From a checkpoint of a small transformer trained on Wikipedia.
Size: 10 layers, MLP 640 GELU, vocabulary 8192.
Architecture: rotary positions, biases, untied embeddings, attention and MLP in parallel.
Training: a variant of Muon for these matrices, 82M tokens.
Each number is 50 + 15 x the weight over its row's rms, rounded and kept within 0 to 99. Layers, rows and columns count from 0. The size before them is the row's rms in percent of the matrix's.

# o: layer 5 attention output (transposed), 128x128, rms 0.234, rows 3-29, columns 0-127
# v: layer 5 attention value, 128x128, rms 0.0769, rows 4-30, columns 0-127
o3 091:68 36 58 61 49 57 43 54 44 59 62 50 52 60 48 65 53 42 38 55 59 46 46 62 44 67 46 67 67 51 52 39 28 36 50 70 51 21 67 21 00 63 43 66 53 41 47 58 53 55 65 36 61 51 47 65 47 39 21 51 56 40 32 28 36 49 56 48 61 59 53 11 54 35 73 51 41 55 62 74 40 65 53 49 41 78 60 34 14 48 42 75 30 58 46 39 55 28 62 00 56 38 44 47 57 55 68 20 76 51 50 36 42 47 59 46 46 63 72 53 72 67 65 44 65 75 43 48
v4 097:49 44 46 46 53 63 52 59 22 54 82 74 44 37 61 25 75 58 54 38 43 62 63 57 27 32 48 36 36 35 46 33 66 69 44 35 37 42 37 61 33 29 45 31 59 38 52 62 42 50 61 59 98 46 55 54 58 53 30 25 48 38 56 50 58 40 36 65 42 68 22 50 72 41 53 65 22 82 48 47 36 44 43 64 74 21 38 48 27 52 50 61 19 37 50 34 44 67 63 49 27 60 65 75 72 56 47 47 59 59 45 52 40 63 45 29 69 51 25 59 49 75 59 36 64 52 38 16
o4 096:28 43 33 51 50 33 55 33 49 40 33 45 76 50 51 63 60 65 47 58 18 33 56 29 64 43 75 51 52 54 59 65 59 21 59 47 28 45 36 39 61 73 34 61 14 68 62 59 79 64 50 40 35 56 33 56 50 59 53 53 58 83 27 60 59 52 67 69 29 45 34 44 42 59 61 54 88 62 22 36 47 37 37 48 59 66 91 34 66 37 60 52 69 45 35 59 22 49 44 45 45 40 40 57 47 42 24 56 55 43 71 69 46 39 16 70 56 70 77 42 42 39 50 40 51 56 60 45
v5 104:60 44 34 26 55 50 58 57 64 39 56 74 41 42 31 75 40 21 50 56 35 62 45 41 59 71 71 77 34 60 43 74 52 48 50 47 57 40 36 43 50 63 49 57 57 35 20 19 27 69 50 38 28 33 73 60 43 43 79 29 56 50 77 43 24 52 90 35 57 58 34 77 44 59 39 35 26 44 35 57 41 59 54 74 55 40 39 64 39 62 50 30 55 73 62 28 67 65 44 58 38 58 57 54 52 58 60 42 64 22 58 55 47 27 42 44 15 73 46 57 28 33 60 43 35 41 35 58
o5 102:82 43 52 63 62 37 34 49 29 47 48 42 44 60 47 58 36 44 70 33 44 42 46 46 65 38 41 40 34 48 62 32 50 59 40 66 62 57 55 49 37 46 23 69 36 49 42 60 89 58 34 65 31 43 06 45 52 42 48 45 53 53 60 48 61 53 48 69 78 60 52 39 52 49 45 46 79 82 27 62 59 59 48 63 45 14 41 51 40 48 52 47 49 70 47 49 36 37 40 59 65 54 42 59 37 28 99 62 38 64 43 57 69 55 54 64 20 46 30 78 85 50 44 39 23 50 60 36
v6 098:78 48 40 22 65 45 47 52 46 26 49 66 51 58 67 56 56 72 57 65 75 29 32 67 45 72 51 44 67 67 41 41 54 62 81 57 63 53 35 68 73 44 65 55 08 59 31 45 30 44 39 42 19 45 37 54 30 46 40 46 53 12 37 29 44 70 57 56 55 45 43 59 68 49 51 41 38 56 11 63 38 28 62 38 51 75 47 35 67 29 70 31 63 69 52 35 69 45 64 51 42 51 55 29 51 49 54 83 36 50 68 31 46 51 63 54 65 52 66 31 44 64 44 57 47 23 65 50
o6 100:60 77 34 43 32 69 43 39 77 70 62 27 55 40 60 46 22 49 60 45 42 15 67 34 39 52 51 59 48 86 40 68 30 33 39 64 36 42 36 45 45 53 79 25 61 39 59 39 34 24 57 50 61 62 48 68 38 68 54 72 41 52 66 46 44 51 47 50 46 49 52 40 55 42 34 67 59 52 74 46 34 87 59 54 37 44 50 52 56 40 21 33 26 55 59 73 72 51 41 34 76 64 31 72 39 36 72 28 54 50 44 62 37 36 59 67 63 51 60 63 48 64 05 51 56 53 36 64
v7 104:54 42 41 75 52 52 34 56 27 65 55 62 51 37 45 58 51 81 32 41 57 37 66 59 11 46 58 49 47 46 31 53 38 39 63 33 37 36 81 48 55 23 71 54 28 50 68 40 20 32 72 28 69 65 68 43 30 42 50 66 41 40 43 20 66 66 71 67 50 77 38 35 64 52 47 63 41 30 46 62 63 29 49 69 59 63 46 48 53 42 58 54 32 42 44 68 45 57 72 48 27 71 36 48 60 65 66 59 52 40 33 43 29 31 54 45 50 83 48 47 53 87 63 52 69 73 70 31
o7 109:90 58 61 47 65 60 66 44 51 52 50 59 54 56 23 29 56 39 48 66 57 25 08 48 80 40 36 44 56 60 59 54 47 40 45 52 46 55 27 46 68 56 68 31 68 57 33 32 65 31 56 53 68 58 66 45 61 74 43 55 55 63 44 51 71 72 31 59 21 57 37 62 27 50 58 55 56 48 49 11 11 57 60 32 41 53 52 39 48 71 31 53 63 32 65 47 55 46 45 57 62 55 53 65 68 26 30 17 60 65 79 54 25 57 54 58 70 44 36 33 44 63 58 65 31 39 24 44
v8 099:62 53 68 68 49 46 71 38 41 51 50 46 83 50 45 57 50 65 52 47 55 65 63 39 58 45 23 07 21 13 36 41 60 66 39 71 79 57 48 67 44 76 44 62 38 32 51 68 35 66 60 59 35 68 15 40 60 41 53 58 62 60 65 37 50 52 25 38 91 54 32 44 59 62 38 48 55 51 52 53 34 61 65 45 61 49 62 35 55 70 33 63 71 54 57 47 38 36 35 58 36 65 73 27 25 51 26 46 53 39 44 48 60 42 46 59 53 38 65 49 62 23 53 88 40 62 37 38
o8 102:34 37 22 51 87 46 39 47 49 44 59 38 49 55 48 54 35 37 46 75 67 52 50 56 36 38 74 53 56 47 54 50 00 40 54 49 47 45 63 30 46 65 62 76 60 41 64 27 57 45 57 59 45 54 81 27 53 60 27 32 62 77 82 52 57 30 44 48 37 64 45 59 52 57 67 52 59 39 29 56 64 65 25 49 62 67 27 70 73 44 58 62 38 34 53 17 84 41 62 84 61 45 43 35 42 37 35 51 50 47 40 57 62 34 64 33 38 58 53 60 72 30 72 45 41 35 32 39
v9 097:53 78 29 58 60 67 67 42 58 51 72 36 62 27 48 44 54 71 57 58 57 36 42 50 57 47 35 43 41 80 63 49 35 63 59 45 59 37 64 33 45 43 40 54 34 33 43 45 46 27 46 57 56 45 58 81 33 91 43 44 56 31 88 50 55 49 35 63 48 55 29 56 41 32 61 67 79 69 59 36 49 24 43 28 52 48 41 73 45 18 34 48 43 72 34 60 53 26 29 45 36 56 64 32 49 42 61 37 74 54 50 63 80 64 52 47 77 71 74 51 24 46 43 57 52 23 75 55
o9 091:50 34 62 38 60 43 31 43 34 57 50 13 29 43 74 43 57 68 46 47 59 48 36 54 24 65 50 32 63 58 37 39 31 39 69 44 63 71 43 66 59 28 47 34 62 34 51 53 81 36 55 27 59 70 47 24 43 36 23 68 64 62 50 45 53 65 70 40 36 58 78 22 47 48 50 58 59 60 45 56 20 65 39 60 82 57 66 72 59 63 50 38 43 43 50 43 34 50 71 72 73 66 55 76 73 55 48 27 34 39 72 68 43 31 34 26 51 24 46 61 42 35 45 69 61 62 32 57
v10 094:69 45 55 36 53 39 57 39 84 47 65 56 40 33 63 42 33 48 35 51 47 52 25 71 19 63 56 36 70 52 47 43 11 56 50 76 53 35 88 59 37 41 48 40 38 64 76 53 55 36 52 49 48 53 43 35 44 88 58 53 45 86 44 53 52 63 54 45 49 41 42 21 35 64 23 71 62 26 68 65 41 53 60 35 88 52 26 47 51 35 26 51 48 57 65 45 38 56 61 15 51 50 54 54 63 39 34 54 43 44 54 47 39 81 38 48 45 40 38 34 35 27 34 35 72 46 37 42
o10 091:36 64 29 47 55 49 61 58 19 69 48 52 44 49 40 20 52 43 51 38 52 69 53 17 68 57 33 76 49 52 40 56 83 28 40 41 58 53 40 25 55 41 79 38 52 50 41 54 31 51 50 32 38 46 70 76 76 56 62 58 30 62 44 18 61 29 46 61 45 61 52 47 60 40 26 67 71 65 41 54 73 34 45 58 27 44 36 49 48 41 55 55 55 76 42 57 39 42 56 89 22 52 39 67 67 30 36 32 28 33 64 69 71 50 18 71 59 58 47 57 57 57 74 45 42 69 54 61
v11 090:62 23 58 46 48 42 72 58 99 18 70 41 29 41 65 55 48 52 39 63 59 75 44 34 68 39 41 41 51 60 62 54 78 47 49 50 77 56 51 62 50 81 63 29 44 32 59 41 47 42 08 46 51 52 55 28 16 49 57 57 48 36 29 61 64 52 46 75 33 38 59 54 68 63 33 42 58 20 37 64 47 41 42 49 70 30 56 41 32 44 40 41 54 43 64 69 52 58 39 40 73 43 55 28 85 63 33 71 36 42 48 57 32 47 54 41 45 41 54 50 66 73 65 33 38 60 59 47
o11 092:36 47 48 38 40 59 63 38 57 53 35 69 47 83 64 29 36 39 75 67 65 48 52 41 17 57 49 51 59 60 44 53 52 34 36 22 43 19 31 61 32 56 23 45 56 76 44 34 58 80 60 66 66 12 53 75 30 59 51 60 23 36 46 31 34 28 55 53 58 58 65 62 48 45 86 55 28 70 67 60 42 43 43 43 41 65 43 47 45 61 59 53 62 50 60 42 51 47 53 60 61 77 41 50 44 22 72 46 58 40 56 12 62 39 46 34 43 79 55 57 61 77 41 59 47 52 30 67
v12 106:46 53 63 45 62 40 79 56 23 57 54 29 30 58 11 43 49 44 53 53 39 49 63 39 52 50 51 75 69 47 29 55 49 71 49 48 70 30 56 19 37 26 36 65 64 66 82 48 47 75 43 60 46 59 41 46 65 26 65 57 62 65 41 48 36 26 66 46 88 58 33 49 39 54 46 19 46 48 72 53 53 53 73 89 56 28 66 31 75 40 52 55 50 43 33 52 46 75 38 52 44 26 68 54 47 43 47 26 48 46 61 43 70 32 69 57 36 65 52 40 26 52 58 67 42 43 36 71
o12 105:46 59 40 38 64 27 27 46 43 60 60 19 42 52 43 57 41 38 86 51 33 86 43 40 32 36 54 56 38 25 56 59 73 59 53 27 49 38 39 38 59 52 78 26 55 31 42 79 37 39 56 52 42 56 70 17 59 52 43 50 42 69 45 47 58 50 47 47 42 32 61 50 49 77 49 43 53 39 28 63 64 57 70 29 62 69 33 65 40 78 56 54 39 54 55 42 45 45 77 42 32 23 41 46 29 66 60 75 54 73 64 54 49 68 68 68 58 50 48 56 64 49 39 81 55 27 65 10
v13 123:50 40 32 76 44 39 33 48 28 57 44 22 68 44 58 51 46 45 13 72 28 40 56 49 64 48 54 48 52 52 47 33 65 43 59 41 68 47 42 64 38 25 58 57 38 40 49 41 51 52 85 56 32 64 44 32 35 77 54 26 61 45 41 42 49 17 47 68 64 58 52 35 76 53 41 40 92 54 49 58 54 50 79 48 83 48 33 61 29 50 30 34 29 38 93 32 43 46 63 62 44 55 43 57 15 71 41 56 46 56 44 37 68 65 35 50 25 68 37 64 60 69 59 40 45 45 51 58
o13 115:38 36 84 30 48 59 55 57 60 46 78 46 66 61 66 27 39 38 58 44 58 42 14 54 61 55 51 52 55 31 54 63 37 41 75 30 16 61 77 21 78 51 34 48 59 34 31 42 51 51 63 90 60 59 46 40 45 51 72 64 55 53 49 39 37 50 31 55 50 47 58 64 27 72 41 38 25 28 39 42 57 40 42 79 36 23 69 71 50 66 37 64 64 55 44 59 41 37 37 52 56 29 69 61 68 61 28 50 43 58 51 78 29 27 74 62 52 56 51 38 45 43 74 57 46 54 29 38
v14 099:53 32 54 55 47 62 47 42 48 70 40 60 50 18 62 56 80 62 54 73 41 39 54 43 28 51 37 54 53 40 33 51 55 57 43 62 66 35 51 38 69 33 72 55 29 28 72 44 61 51 66 83 34 55 28 38 56 68 64 37 52 68 49 38 47 41 54 73 29 51 71 29 59 62 18 47 48 59 72 50 68 61 52 22 31 86 60 17 49 51 50 57 54 38 22 25 32 46 69 55 48 62 35 56 50 53 70 49 34 53 54 45 85 45 35 54 49 76 28 30 72 58 59 39 34 52 75 28
o14 099:51 44 86 37 48 37 35 48 21 65 63 29 52 69 17 40 49 34 42 46 51 46 57 40 69 49 49 51 61 43 38 56 12 46 40 48 27 59 56 79 60 56 53 17 99 73 42 71 53 58 57 32 59 60 57 47 65 35 50 50 62 61 39 66 37 56 55 42 21 62 61 50 22 40 59 51 87 70 32 55 22 34 52 35 59 32 54 60 26 47 38 53 16 70 58 56 54 58 60 44 45 49 83 39 53 50 41 64 48 58 56 64 29 44 36 67 56 47 43 57 61 54 64 47 68 47 35 51
v15 096:57 39 45 50 48 43 25 65 45 62 50 59 28 59 36 72 83 35 63 68 79 35 35 59 48 52 65 21 62 58 32 52 27 29 61 24 45 44 70 65 63 46 68 63 61 59 18 59 36 57 68 57 46 58 58 66 49 31 26 60 41 46 54 36 34 54 38 36 75 52 55 57 62 79 37 69 48 38 33 47 33 40 32 59 56 55 72 69 64 61 65 54 52 38 26 63 69 41 26 35 57 33 38 31 74 56 27 50 33 66 47 59 44 48 55 36 65 25 40 67 10 32 54 45 65 42 58 26
o15 090:80 27 55 85 26 46 42 22 36 74 46 57 59 51 75 48 62 50 75 31 46 33 70 47 69 54 54 34 24 53 76 71 58 52 37 64 68 66 43 46 54 61 62 68 40 43 54 53 35 34 47 47 62 67 68 70 64 72 35 50 65 55 62 50 42 47 47 72 34 48 47 46 31 67 41 39 55 50 53 35 44 65 54 44 23 57 48 13 36 58 40 25 37 52 66 43 70 49 59 62 40 53 50 65 29 70 41 41 60 53 48 51 61 57 59 27 03 65 38 43 40 68 48 36 22 55 35 19
v16 110:32 46 54 15 59 56 57 67 49 44 31 63 68 25 47 63 53 36 57 20 53 57 42 49 60 53 79 66 52 77 70 55 67 57 67 73 38 10 66 28 75 60 28 44 52 46 39 53 51 54 47 51 39 22 57 15 40 46 44 32 41 51 29 41 54 48 47 50 34 65 58 46 48 60 55 51 00 49 52 71 49 67 46 65 42 33 54 79 36 45 66 60 33 67 59 43 70 66 45 52 49 72 60 52 74 55 22 54 66 52 54 57 60 64 66 49 47 49 30 51 49 68 56 74 50 32 45 43
o16 095:37 68 50 36 49 63 44 57 74 53 87 57 59 27 57 65 40 59 44 38 47 84 69 45 58 42 54 68 39 38 33 68 00 58 49 26 78 86 45 41 19 63 44 56 66 59 73 35 46 30 24 29 34 41 26 60 64 51 78 46 49 55 48 68 38 37 48 54 37 20 51 34 55 34 44 61 79 61 68 25 35 67 56 59 64 66 62 40 50 17 41 49 63 53 61 52 27 53 55 52 42 49 45 63 46 37 54 70 41 60 58 47 52 75 57 50 42 40 47 25 48 43 50 41 42 47 55 52
v17 096:49 52 33 63 33 34 84 70 54 35 51 44 69 61 52 32 41 53 43 27 54 10 36 43 40 42 59 47 42 45 22 64 60 47 49 45 40 62 45 83 31 50 50 41 78 38 43 28 59 73 67 58 64 44 28 63 51 47 61 45 45 35 49 58 24 50 41 37 56 49 62 45 63 82 56 59 34 51 62 66 62 76 50 62 39 54 40 57 59 18 53 65 81 29 77 24 67 34 50 71 50 58 61 58 56 41 52 44 27 54 45 43 79 22 50 54 43 58 44 88 47 32 24 67 55 59 31 42
o17 111:71 76 65 35 57 71 01 43 35 33 49 38 45 37 70 50 67 36 79 62 40 45 59 61 60 40 51 43 23 44 57 52 33 76 46 55 59 39 43 52 48 35 81 68 54 39 28 50 19 40 50 49 49 70 67 37 40 42 44 27 75 67 34 73 62 55 21 65 52 48 38 59 60 51 68 61 71 36 45 58 29 44 55 46 64 14 54 34 60 61 50 48 60 51 58 48 63 50 40 31 76 33 47 53 57 35 42 62 67 51 13 39 21 47 52 57 54 45 71 32 62 70 51 66 71 53 35 53
v18 102:42 67 41 32 31 72 60 23 16 36 26 68 53 52 56 71 44 70 42 30 34 61 56 37 63 62 40 65 59 37 54 76 40 49 23 40 52 33 63 36 38 26 62 48 42 64 43 64 68 34 61 30 48 51 47 20 39 78 47 70 78 60 39 56 33 36 34 45 83 43 37 62 58 54 58 57 40 47 47 66 43 61 48 09 78 23 32 55 67 81 49 53 65 75 60 42 62 61 46 49 36 42 71 75 45 37 48 52 56 48 49 43 65 58 41 53 45 61 47 51 70 54 56 38 36 23 56 30
o18 101:69 53 29 53 80 36 24 76 48 49 53 64 49 46 46 43 73 49 59 47 13 50 64 79 41 40 69 49 47 40 44 48 74 55 82 40 37 55 44 23 28 48 42 48 70 40 58 44 67 41 37 45 36 28 31 35 84 52 72 60 45 46 47 77 67 51 50 51 37 60 38 83 25 72 38 57 54 44 47 67 66 46 60 72 21 79 47 65 67 52 41 53 28 46 40 49 28 51 33 65 29 26 19 51 58 41 69 48 39 72 60 45 37 48 26 38 58 40 43 40 45 67 45 56 60 54 62 50
v19 100:27 53 58 55 46 58 43 68 39 47 46 63 49 47 46 34 52 46 35 37 32 68 59 44 43 48 44 48 29 42 31 62 57 55 39 32 40 45 69 37 49 71 38 39 31 41 37 49 86 31 32 32 54 41 33 49 17 60 42 32 62 36 75 53 43 47 84 59 57 46 72 67 71 34 46 50 57 84 21 54 47 50 48 59 79 87 13 58 46 40 58 82 53 14 12 54 35 55 56 72 60 55 35 43 66 50 56 43 80 47 69 34 67 59 48 44 46 63 39 37 45 61 65 44 51 50 52 61
o19 104:74 00 57 43 75 56 54 49 33 54 58 48 58 54 44 43 67 75 41 29 71 44 48 42 44 57 44 48 56 58 74 23 66 76 38 33 50 48 36 38 48 46 52 45 55 64 49 66 38 67 59 46 49 77 55 80 50 38 63 33 36 62 63 34 68 51 29 31 62 42 36 87 39 68 42 73 55 22 56 53 44 50 67 22 50 71 52 46 51 41 29 47 48 47 55 63 67 54 41 54 33 34 20 53 54 32 62 55 61 40 61 61 25 27 51 61 46 54 56 43 46 12 62 41 53 41 83 52
v20 092:46 50 44 26 29 32 38 45 31 65 74 39 72 36 58 44 44 53 52 33 64 47 40 79 68 75 54 44 47 85 49 67 68 48 71 39 61 51 48 62 36 54 53 22 65 56 48 50 65 44 40 49 51 71 72 38 31 65 65 37 14 41 49 39 54 25 77 36 44 61 61 47 36 54 58 25 56 53 43 62 70 55 38 70 29 62 31 93 38 52 64 46 27 43 48 68 57 35 38 45 35 67 75 84 40 64 38 49 55 49 53 67 53 59 55 51 75 38 44 66 33 45 43 60 49 72 15 60
o20 088:66 61 60 50 47 49 73 65 72 50 70 37 82 49 89 65 58 62 51 45 38 51 52 57 45 69 37 44 41 33 56 50 19 61 34 42 52 58 13 63 35 28 45 53 41 33 29 68 35 60 46 41 54 36 50 28 53 43 51 65 66 54 66 49 48 68 52 39 63 57 59 25 61 46 50 46 42 52 75 34 31 52 63 58 48 00 51 15 54 65 54 68 40 69 50 70 51 45 63 65 52 35 16 10 65 46 38 24 53 68 45 53 51 46 63 44 43 51 64 57 47 23 60 73 50 38 61 50
v21 099:60 66 32 59 60 46 41 55 72 62 17 33 38 48 32 64 53 57 31 39 53 65 75 33 67 46 59 46 75 48 32 61 43 52 61 64 63 32 58 57 60 46 85 37 29 19 51 60 63 61 70 42 48 39 30 73 42 31 64 51 66 57 46 48 02 27 71 25 73 43 55 62 29 49 30 37 41 55 55 50 59 54 85 49 69 38 41 53 50 66 63 42 53 38 51 46 58 58 41 59 42 40 65 52 72 44 50 51 09 35 53 46 64 51 63 68 28 72 70 50 54 49 49 21 41 31 69 53
o21 090:63 38 76 38 64 46 12 55 18 59 74 14 21 65 27 38 60 38 58 78 38 35 47 61 52 59 30 23 57 62 63 47 50 50 51 55 51 61 37 41 50 33 33 62 83 68 65 53 40 43 46 69 45 61 69 57 31 73 52 45 22 43 24 65 55 42 35 47 65 53 57 54 54 75 58 51 43 39 49 40 69 60 55 67 41 49 40 34 35 43 28 41 38 64 42 55 62 42 75 47 59 49 60 49 53 37 68 76 43 81 48 72 58 43 36 51 48 42 56 54 40 19 16 82 50 48 61 55
v22 103:46 59 44 58 57 42 50 64 57 66 59 59 43 66 50 49 34 50 74 60 54 40 15 67 67 41 57 73 41 51 70 60 61 58 68 77 53 50 55 45 26 53 27 42 52 48 42 33 68 62 25 15 46 59 67 40 48 21 50 35 18 28 48 37 43 39 72 56 23 44 65 60 46 47 54 42 15 76 45 72 54 81 24 71 57 40 39 60 44 62 46 25 58 49 67 50 66 56 47 83 58 39 64 33 64 29 64 54 52 34 47 62 31 52 66 38 51 78 35 41 37 57 54 47 53 29 78 68
o22 098:74 56 35 40 36 47 21 51 65 57 55 53 52 27 40 54 54 29 37 50 61 79 71 51 43 56 31 55 34 35 41 63 20 60 50 28 27 66 38 55 61 45 61 60 48 51 33 62 52 46 55 65 30 53 18 53 22 73 48 71 91 42 69 69 52 52 41 63 57 46 43 58 40 44 27 40 54 67 73 38 61 28 60 33 57 60 31 31 63 62 73 62 59 55 30 46 39 62 63 41 81 58 57 72 27 87 48 76 51 35 42 53 52 56 36 50 59 41 41 52 43 24 54 13 46 43 49 66
v23 100:77 59 33 68 48 59 42 53 46 15 40 23 56 52 52 49 26 33 53 59 60 49 31 42 56 44 58 42 31 45 23 41 69 54 45 56 58 47 27 43 78 54 61 43 62 41 45 41 50 52 59 40 77 60 64 50 25 65 56 38 51 40 31 59 48 60 61 48 80 48 71 50 56 45 69 50 56 54 67 51 74 62 25 64 45 12 55 66 32 57 69 28 59 55 30 14 55 66 55 75 27 21 64 48 48 61 59 24 36 44 36 65 12 52 44 29 28 54 57 58 23 38 49 48 48 63 38 27
o23 090:22 31 84 62 36 36 52 51 63 50 30 53 65 38 42 65 58 53 52 40 40 50 27 63 49 69 53 62 69 61 57 39 31 42 57 37 47 46 36 65 29 56 46 55 55 57 83 64 50 51 60 54 27 47 24 39 50 45 31 63 31 48 33 49 46 63 59 79 77 43 55 54 50 49 43 63 18 28 31 57 48 45 57 54 41 54 39 25 25 89 43 70 99 18 62 55 64 51 44 37 65 72 39 56 52 58 41 60 43 40 62 47 64 53 83 71 34 32 43 27 50 29 40 45 44 56 56 70
v24 096:85 76 33 47 14 58 50 57 68 11 41 51 82 40 50 39 48 58 33 48 45 50 36 45 50 60 44 56 50 57 71 52 41 47 47 74 61 57 46 40 41 44 41 56 61 58 36 67 46 57 33 34 59 50 51 23 45 48 80 42 47 48 36 78 63 63 50 66 49 33 53 57 39 08 49 63 42 30 43 53 52 59 21 50 45 42 38 44 58 35 33 25 61 38 56 53 24 33 41 66 36 52 93 36 60 41 48 54 53 22 66 34 72 26 55 67 47 27 76 58 70 40 33 42 31 42 47 68
o24 098:49 51 26 53 73 71 46 62 32 46 51 61 56 41 58 50 51 73 63 59 65 41 49 57 42 60 41 55 52 74 04 53 55 57 43 37 24 41 46 77 42 23 51 06 20 69 83 31 60 54 52 50 48 51 42 24 54 42 41 61 35 46 56 47 33 41 28 45 74 68 44 50 73 67 49 62 42 51 68 69 89 53 61 73 38 68 43 33 50 68 57 38 53 46 69 39 47 45 49 35 81 30 49 42 40 51 56 25 55 57 40 53 21 62 53 22 56 51 62 50 18 47 44 45 56 54 65 54
v25 110:50 42 40 34 54 51 40 59 53 41 51 38 50 62 63 51 36 44 34 36 79 65 81 16 47 62 75 56 47 59 71 49 47 59 40 34 71 21 54 47 63 44 41 51 51 51 36 46 75 42 28 42 51 46 60 56 66 36 41 49 14 37 61 26 36 85 41 41 17 40 36 79 76 30 30 56 29 64 40 48 35 49 69 77 66 50 67 68 29 51 47 40 61 49 64 31 73 62 60 42 47 49 36 48 55 68 34 39 37 67 39 51 47 75 65 69 55 44 33 75 25 30 37 67 49 51 33 63
o25 108:37 53 43 57 42 60 46 31 50 66 92 64 33 55 45 68 39 60 36 44 49 52 28 69 51 50 36 57 32 40 50 63 64 49 63 58 71 64 67 63 59 45 59 30 35 72 45 41 23 68 52 45 18 56 76 71 56 55 50 63 61 69 56 56 44 44 30 43 51 46 63 29 39 49 75 52 39 28 53 59 80 55 60 49 67 40 29 35 72 48 61 40 65 43 40 29 31 28 64 66 21 53 75 46 38 49 63 31 57 15 45 28 68 34 87 61 65 62 52 36 34 54 32 28 31 47 30 56
v26 107:59 43 33 53 58 30 58 30 45 78 93 52 64 29 44 68 46 56 51 26 59 45 57 56 60 49 48 32 34 10 45 47 35 46 64 37 53 68 35 54 42 33 47 41 47 56 47 52 35 57 51 57 36 75 32 34 20 54 44 23 25 77 49 17 58 62 44 40 63 58 53 40 37 61 52 59 89 72 63 41 77 59 60 40 42 54 44 65 59 84 42 54 59 58 39 40 58 49 30 49 33 43 52 45 31 41 82 56 64 46 63 36 67 44 33 33 43 44 57 19 38 54 46 73 38 66 47 77
o26 104:38 54 65 23 60 64 53 75 51 35 51 32 37 11 48 78 42 48 45 36 50 41 36 37 62 64 72 61 55 58 37 63 56 64 52 58 50 38 53 26 44 65 63 51 66 44 17 71 41 47 71 69 45 65 69 45 37 49 41 57 73 11 78 59 59 69 60 59 43 39 49 54 58 49 62 52 55 75 28 69 23 58 34 30 28 60 24 44 51 58 44 51 23 78 51 58 54 58 50 37 34 37 31 40 62 47 48 23 74 55 51 63 62 29 81 56 43 44 55 61 66 30 59 44 54 33 19 52
v27 110:56 58 64 47 47 43 64 56 50 36 25 53 46 42 43 64 23 28 69 36 57 61 41 79 45 34 25 37 49 76 77 60 46 39 38 27 55 82 56 42 52 67 46 64 64 71 40 25 66 53 35 50 28 52 49 43 71 35 38 62 44 54 73 32 43 81 66 54 49 73 42 52 61 32 46 18 20 48 20 59 75 51 30 52 39 31 58 74 67 67 50 71 57 59 46 68 47 67 18 55 43 62 47 17 51 46 44 69 60 59 52 68 59 47 60 33 47 52 48 52 46 61 51 56 17 25 61 47
o27 119:20 40 38 44 57 65 60 55 58 37 55 63 73 45 50 41 41 43 28 59 59 70 74 65 51 63 64 70 44 37 53 39 37 75 47 66 56 58 17 46 27 52 45 54 11 40 55 25 54 49 54 48 31 29 61 34 34 44 51 61 49 56 57 58 30 41 71 66 35 47 52 50 29 34 48 68 73 42 66 42 31 64 77 34 43 64 69 61 20 44 65 65 40 62 39 34 56 19 69 83 66 66 50 65 44 45 52 62 73 58 30 09 48 55 58 70 36 24 52 68 73 41 41 50 46 46 51 41
v28 090:66 57 69 46 38 48 37 38 60 60 38 49 64 79 76 77 45 30 67 56 54 54 25 63 68 59 63 38 36 75 46 64 27 43 61 74 55 21 48 61 36 55 40 73 54 68 08 29 35 53 60 82 55 38 60 63 23 44 64 30 31 33 27 44 47 50 47 53 41 46 38 54 38 50 50 65 59 27 15 69 33 50 50 52 46 62 77 58 46 76 68 49 52 41 57 36 53 70 51 31 65 51 46 18 42 48 25 54 55 53 55 38 42 59 67 61 48 54 67 72 51 52 09 53 44 46 52 50
o28 099:55 89 47 40 22 56 31 39 69 32 62 39 32 54 38 37 84 85 52 53 51 54 69 57 66 66 46 54 28 69 46 56 33 76 65 52 29 70 59 38 48 57 20 53 47 58 83 31 52 37 36 39 43 55 40 43 46 56 42 80 44 53 41 58 53 30 51 75 34 50 46 36 75 44 46 60 30 38 87 69 53 60 37 57 38 52 44 48 43 45 69 34 50 31 45 41 70 58 24 63 63 61 59 48 40 51 56 21 50 60 50 65 45 13 44 50 34 62 35 79 60 68 42 45 50 32 33 36
v29 095:63 68 50 34 70 38 70 40 33 58 31 80 81 47 75 50 63 07 60 61 30 37 36 56 32 53 43 35 39 81 35 30 70 47 51 46 57 58 33 46 76 56 36 39 82 65 59 61 48 34 44 39 57 29 58 60 19 51 65 60 46 45 40 59 53 37 43 30 49 60 81 39 49 63 42 41 19 33 19 62 48 52 43 30 59 42 46 48 44 78 78 55 38 44 65 51 56 63 37 60 78 73 53 48 59 33 40 57 41 32 41 63 50 46 46 40 30 57 55 56 53 80 31 37 61 63 66 46
o29 089:58 71 25 54 39 59 37 63 28 39 34 37 42 40 56 46 56 39 44 56 58 85 70 54 42 37 72 56 40 43 66 52 50 67 39 61 28 53 62 55 80 67 55 55 33 36 46 47 47 53 61 38 44 74 34 59 73 58 53 42 55 60 42 57 56 41 61 63 47 56 37 47 41 25 61 54 46 64 56 27 56 52 31 73 68 40 52 73 40 56 12 82 66 57 52 52 25 30 52 73 78 49 55 58 57 06 46 61 60 78 58 29 56 27 34 37 35 18 62 48 24 30 46 59 46 41 22 71
v30 103:43 44 49 70 55 44 47 26 73 68 44 46 55 62 60 43 74 65 37 58 36 44 45 50 44 47 56 47 57 52 51 56 26 75 23 58 38 44 72 42 61 58 68 61 49 57 50 42 72 38 40 46 74 31 55 74 60 43 69 66 42 48 13 02 51 69 46 43 60 65 21 82 55 31 43 85 51 37 66 52 54 36 54 37 39 17 64 50 35 48 70 74 29 51 80 45 50 43 55 38 63 63 30 36 59 47 26 37 36 45 48 62 23 25 40 53 67 47 44 46 38 50 28 66 36 35 62 60